Each number is 500 + 40 x the weight over its row's rms, rounded and kept within 0 to 999. Layers, rows and columns count from 0. Numbers have three digits each. The size before them is the row's rms in percent of the matrix's.

# layer 3 MLP down (transposed), 384x96, rms 0.05, rows 36-69, columns 0-95
096:486521507451531509489633511483588462502474535555517499490475573512482425505437509454499514468495562532507488466487468409555500505543490534449469516490539432460495460511467516496499462470428496553500456532507441525548495475456509503499553542509560484483536422481505447528579577428496526507
092:516569470499540532509501479543514490464449572508470525508520406480570557514444531487506548487500499515538523550542507521500522543515551515452490520501556526514437407525486539491561448491508445450415501461453519482412489555466491521482461482412454533465527503452581499528532481525533542417
093:510535509460509537461483529489471508562513585511547545510476535473479494435532481487558480435484432486610486457446493540504484474486431555465470494528495482503529469504502495482482502460472539558574520568545510467543411423434536483506421535544461448540532508503524462514516494443564451558
099:580525565560539525431533474505468479499546498489518519479525541459556520504538458521468540507434537529466497476437466487449545533513504535550428499502467512492571538481546521540495426502414488499521545556442475439508469495514437502482478449562398488533453509542475461480559496561476458434
094:492560455501498554479547477476514460499470507505440490544508562544483451503487520547511522415483500574486519546485475496514548498443581530556523511548441487541473503554474570448542460496512472523518427533430449452580516508535448445503494489496454454462549568531515518480462493438521394471
098:540515453536553423470478505511576542518477572397501485522527514455531474418466532467511450447515459531532523524558506491479523484513477536472474502493507539472558413549505499423520561488404428510552537548481462474525561469498515533464525540452538477461502544485518501495534500433491567543
114:473521461490533530508491551499489472534510499511457539468501449549487540561498481581535555533488496491556494446365422548452494488410439447547534468480465513467535461479478445574449590489548519502486527499475496526546518544521522512479418490540499466525437493551552489519541441506491492513
089:544499517561539470463400495505475406500416548446533445542448451499510500573538494469491530497477478499546465534503468430504488525512464500488581515554536478527500486493475494510514490483548586517525488547544653518495481490530495445458442516478514517503422498457474453527478496513522538529
083:506518525514463475490451465456523400471557406522511506536487450562519456494534507523556527453485519529546512446507503525472532524551496430555480459469489590481447501539567558509515436516539543518506489540466423576509466464487549514474482482423517505463556466489466519485498542439478596509
091:478398487446447508508511493435483463525487527478472542504502522510502550460520491593480602505452520485501437418511519524488509558461520476488523482484609562515508551536456511511446507507512510463538536478496460630437553454517540557493494451528513519466439505536484527442487454511502511495
095:477423503468556470459529562528479460467478501477483452510557478452538550481435593509540462503484542491530562436466483503450538519547494471504517459465491523540485540515438489471528555453492532531518489560558630530457537513382503564544507478531467448488495502504493479446544467511520479488
095:539507577534564511536456449520501471458507459454513560555552520520552523459488430483562524501500455534504435459497551478519500579526478447499551512519485499475493498514516570460504553542455543474563519475448530414559447473425455479491507502396488501500508540571445468550476473532486509453
104:473515476459472558518467496466537485474538490545454554447514482499467552538534502542421542453482552430520563501465509484429566540513557424498528478491521513475488430486537576569493577539474486397472489500486523462546516505535532447522457548523435492437521471490451463437511521509515553542
111:544508548462502515438456522515521493508399543550555513563493468474500524487515465481496498505563526557478546481470535526487517512563508418512491506457509550418498514468574505510518451534411548479537485524470451500437482482440510477491533500491381578468524486549514396553500545520492493479
091:528480443537542440486498524504520513507420551480508483447498472412506496467563584509500523515465539517514467477522431481538555463469452479476534466518535525486519507483468519522524516476531491607500569489481446515462506541552431447592487480525500531522465505595576414540459502451509459465
089:448483484485495508531506498491531489460457564622505451561539535552486478547510454501505557510562491456541518449449509529545568470481481487431516473535405470529486507443486462521522546484551584426569503477460539514455492494518505482544411502510470545535517453451504506465557502511495432458
108:582458564513578460448503467522544493464497488493521498475557542494457499502519460448478474496486542501521579550522551527556403443459484508424510451543489519538481503550460523496568471489509512508517575450516498480458517517540443490494509456454489424485442530495544470506528565514458608441
105:512515459507456493518521590510437511540531489486530507462453551526455566546472454501520524413599563538482428522437514527481433496561423493423515464524453529499508508497519487437563530521470507456424527468534440551511469458553508484510551512491580521528485503438479544483486474488480471532
107:462439535497542506467401555459586488516523539491476562523491497507491492468445528516434469467556478514474470473494461524486530509401525515424475494444512520525499387538568538502506523482553500576529529557539468459541484482510578461509471416516543500554498496476504515489581499470514490460
091:454563528490488470460453478539468496437498552400524485564469461463555485543536520499554485508502431598472458517524526459478476549577488467532484547439539495463475500458511487518548555492589487585503472490502565430522538549468511446457485518517488407475489502537486467468497506512534447500
121:569509528521486564466517488534480445477484509494479421456509541497513483517556516475482487566430549511525453513479511427528475401582510517554495495440487490473550495525482518471544514588469570471462522531484541510497435487490492557486440531473439534547449490569497506501387524559477515449
108:401497491536507498588582510517458506461512530488510543530499476566548521492524452494500526544484528525448491442509503494450444549451477442487497545499474414477500460451495519491482557526593565547509490493459583496516443462485488522500502464546429538509402503580550498476471473539506504444
102:535544447524560511429471454579470508512595473481444491488480538479540504493439528463506504456514483518506527538553480525497580546452460517483510482459415574500495482525483452457496525492511542483396557498496513520508549484516448571533437553440473526481539564473483507528523475421510437454
103:519503441514519524462429521435450545471470385492517550524470459501495516583463553572542497499501470472507578479437520532534493451508479479491537477451528516468451504459508519525511524568618546551485505474488529454484516540457504529562505483517505475557494516426494554442421491507557466520
087:490502503450438534466517532473556460538514539504473471507461498488490516530550495496483469448494484433488447492455510447417481458532495497562538464558527478541473456509558491512480518425453519569620467490490558466572506447568499459441448472558571551525556472518563557526518533478476500521
084:472477433511481445480458479480477509555527422551477549558525574462530478507564492523487567478563449481481477435524553547544523580509488533519506501457579517478512472485470485522492555558434508518468524455490441424507427420476515501462481489471448529523504552489515463510585526431507502548
120:561510558572537487489546462497551505556541538492520501499407458517485458484559532496494396471464520555539467518473445492491483489454451491438568538471468465472484513544503491426565471524494521533504515453515454501542572522468521545435524533503448498536557541496407498517444430474525543465
110:606480510526497519505425506558515483480459485512468454518482483570495421542506515567472480503474485553488527494465440484494464547502471528469575565598517526462564509493516456527493531438477521455552558470557495537416478516505434452485532524477526532482502430467461473524529407521488558521
110:495499513464468541512460524456524497493436442508474474488535566468526453493486491441505530500564464520476498485515511522442601470491458559504440498528558539499425468467492461493553493592474468517444479463486505489545465489488556451575469569512561495441516555470452526486583585482469498583
098:492496497487521552521513522420534455507528522538558477507492500461562476433562511456507474466502498474507550515502508597501563511552476557471516490470534562498511461404545496478441504564422567483541448488440487483509487423518522508540428539404439502484514486508550516487538540465541453441
112:489494520585528593460552533552505452502481414563464513564442535532509549501484523569482486482510429543533535537499476494534478498469501486492575526553467523468585479473509535527514466467492490454511487536495505511509452470535468514460429476441457533541450542468469564525394465462470441468
091:498503503465561506465443514536505415504497459456492560496523455478519517478541518505498441435560513518571505400533521560552558502520518483600487483424459523459455528510432599539539501525527470541455483484486490584465501503466468533485581479450516524471465504517485497476500496452447570492
101:481503491478548459498424556500548486460531501490498476504498487560460470477541556443534479510507480454549544445528499551460463434542542498512493446510500554466473457535508497440462550478472555470515512512525556467557537536430468493546576459418520429565501549510492505526538620462490439455
094:503479542452535464510550468475499500543497521508493538507431414540586548498434518476571430533444485494441496519484597427464430546509483518531526516474492435525500438450461503436577485528551467557508471503499509555512500522506515505557484497483487470445490445553569555481516488523574501528
# layer 3 MLP up, 384x96, rms 0.226, rows 37-70, columns 0-95
100:532507536507498485509410521486498486496519455476432582487438531463452530503499397547515493535544435514517487437526521413492579498459484512491483549529483499456502449458534468439554505504495523520581415557539558473555418477495499529484466504513459473505528583515506498504498571496567526513
086:525557559549503468543511555482523519483492434524499418486512571529533461516460487442478490588456555474435536519492523545528513546555543478478540481457430517502553473496509477418487525499415452459472485509552496564541524492484531508530491575486459507482487443436468537461430515581500467448
102:491508494492495579512507550491476466522534573470521453436518461496523501547479468387473443505541501544515556576505437471553457480448497475582558438516509565540460492459451511519499492494430512455561524496507540459455515533479508538457472547509499473446495496459581512492456451517599531521
093:531462546456457530551488446533490545492531467519491499523525525421520536497568503490497518493498442535529498552559476496434521480535454463469478535523503576397477524485478452487462499529450494583461540503572464475524457454479438517432477490572488457529513444482499567552601448503566502500
092:524515492490425501548552426483602493478477574542527536513497499513479446534490436521459576578507552579513509516526517452476529524469513486467389461536533478522474458466547461548413500495433492495507504484508470486487504530513464515472577564516507478549436450459473480534477443538534529494
102:464489468469465453558546489453551568465596539487510539520546547564514482497501505513508476457550558461443500491470539535528500498475522493499399419522546495506510433425438463527462478477464515464444466477475442501440511508466556516564568420483523547502524527477474535537533514514512527578
084:459486477496470491474527524523471502482512583508523525539531474508482446518545479561572469481469552485432528530466512522637474510461524452492431403552517493487459502505433482557448493426520551490506499508492540535432546495485512559486512530491438460535429463508457541494489490601481507542
077:464543494478504556549558533493462552438389525468486530500515505512416503509534467448486590532497487490450522533468465489509458492492514572499496569520451509521525531491450500499547465462490564437497592531505464532474540595457451509551467482537443542547490504448499462432507444517498449481
093:479524483546503466557462513495483462482505447493360518450540405506547475477500541518502459509566525510456547514459506458494449539515443532537578484471560477470500481449472497459456535516522545499486505555466533435437496621475488492527539513495503498556488475465534518521546583506542449475
096:509543529507467544508475510485501523432480455524526441513470512557462477627549497455518602463496500532441488542498448488494457560464565513519515519539454561536469487464514463505452459498464486469455446482485473591423495454485504503463511473477536599478538474521466502513534530501485517605
097:432544540537443429513518549451570538485480490476575549547499402510428544515470464477458530467515501495518534517452479545464513461504450544518473489538447448570485489480555535576473507522448459509483476551483547547484512487499451502506564505494410515518516451464581512435559514512450486507
108:513473448532539506419503470473582488533494521466540473479503545521563441557461524483557553444514548466486437481477485495536569553435462514496539523485469558557517454525474555520464458514479464494443562447530432467495417507486521531541619533509497498536502474439500519487502460493462452550
098:463453444551518556485542494457434512449495506437405477519470560547480579489553498513514594533445499450426491472492544517486476486595558433525438564506530501520506524484487521557506548493517548555506455468531551472540440537458460445450490480495552481527502487537515517499470526481478530455
094:557464511506513422497410574551554504516455461532433500452507551521549532457520456466480451507551503456500482489483574504509425488423483468470445498527551529535503549584488487440496499514453496487459435526535542594466449499490467467486483563441494520523547506482492509503582572515493510492
103:551521549514506448524544447506546505569508542465475537383467483467501449482577506426469535498557522452519505489506513509476520481429456468513529511442475512425481576453554549578470482443465458478501517541545425503478512446452523590548521514504504532545444512485530495519528561485498525486
109:460531494469514440455457505489474476441504461500480458511519513400483553540544525545472482481569492551441499547446542513538549492505498559477493487503505470555540436546563475519480479473405488456563416552495592533493503471543459576516460505475494507509581489505460508511475544579457473529
119:443425472520453493580555528446513499545564508472385481542477483492503555445606459493474532547481536465505536497434485522556474468527507534526586558512488509536506487480502484527492609518454510510477484540504494451508450488549456524449481538457473472532495484570501451499464544444526494474
096:538491537510478506565414496502421532488519469442432377523478518532596547494527456401480566518512517490512564496568545497506466550498519457511474508495454506486460508535545502547500510496445472457522526490568485508453532530497476489522491526573469437491480460514496560440514419491516518548
100:559485564524496488486490501486496530552517486534464478479587546476480452435544512446493504445496501449455446574554486575500514466440575570489497533457505504532517426553544513496470495513400426474472496493496504453488528498514486541510502467542568583448469509443517455455502548426539518529
118:468488497482558457466557499553519527550483543471550535513504447516500570530492496540536533540451440474455535496507563558568441412471486529496535442510529480493440445530483467555459460470459451550469477454493420567564516493526522512438491542427491475578455492466558479522551461481515495477
101:544520548539508517426490490474516539569469460480555527446505455455501515496592533454471531493522472478543537519476484464440452452483552540470533539476493520458464549490495448481500517427478498528606541494470533494542507466547433511483497533565581537548490580476472516511410493482419450492
092:484506498508492539539489565369532492517484443574473472527512465599484499497589498546507515476487487436549496452431512516484410515501499471512525521465523449526510536468443546567508507501465488494496521516494502417436486507509553458444471498489564531594459472560501550467526444509503512543
104:435522569594458487504522528477494576469547534519471505583488527439529498458442545524416471483523525533418500475559472453507514488469448469470569524521506487478497464450487464446540485541497461538517545453532475531447482602525481493537466412497509497474505536497531482438497458587508510505
087:469503561464513501503550507445447478436435500519505419512488534573532481509506524472443453434408562530483451525506465537478473481520524495497553498400472549511475510528433532520512476554560559473487546537538537469481535532473450509468532466471532585502517505500447537531552473496450600492
075:465428496544529521448472442535503455524514610527506503509564517412468495501438528538448479521459551547521544483498493480560531531426496516477445500501512436536544448398539481507504465536515503399513534518526554499403535499441492494478520459440539515547506536487473539501494490525527506550
114:460473478503468429516568528492544543443517502514431490484468500518500451456563400548508476621536535546460572468488456517570487468456490519553558553520500501509462503545473577571545504441514465475511413465524512511528492422457536491482440510545453498476502462475505515493502535496526489510
104:519481501525506560569428538490481466511545530461601453468415491479495564462469559532497483516530490445473440554547550523511503418474501505526509450556485521451503477489509491504503513433471492556422494483475486520578510513574511501508502537520376525534542461525488512465508438425507505534
101:439498494481552451548463481524442493492499492518458557452544485466458549490492507539422481536447486508543519496445516487536455424518526466488444538458492563531523562464487557567534527434457570445507509487535511469496508543558435486509463442540457518507441511556602526523447484495576529458
099:435604488547462528499544525513477591470538534511406508486499467482502458544492475458596537405566465489514504445421478478422520557517522526483505500517473436428522516436530450516524442468461438469518521520501499543481450484485500539485482552501513531522575540513517521532515499504455527506
110:565472560473508508522514500489515494474632441476409488521557515499424538490534497501537461468504573604484476465492396486472499484530456498392436533456541456556540431519495524482523475500525469529482515489514513477484536493508493499494458511478483529436553478524538545493511456527506570514
085:499445454504406446528487480418506518470487471550504531402504473516497528499515551557520467495524574457503514496495500520546550535427493486502511507540546578472494445478533487466415487535435489450472466542539495465499491505519488492508445520527492503532472498439508609557593476487516516600
108:488505513494571522491446470474486535541482521431479555429496515481442544569470489515507506520496500523462530545461528454543533436473430519483395543489534439549536460519518487508538485546513470475574522527540452566506397534519489483471394478458548477498553467443533513474491490549537535547
094:464437463532465490563562491539523545471492451433488551515430514503528483513436474550545536525442489594503498461537475504521520444510479515538444496469516457512540507431494504529536445510538454513407516513536515516512422512461519465481568473488416552475468492518522473481536462534626539506
101:535492548586475495511485520586498478435442504466497520431476461521507519486512446529490508501447503488551479555479443487578494418579467495536495534546507425484535564569437472497506453483439515538483510555434479463522548497501463496490450497409515506567510538547536545482458429518541495525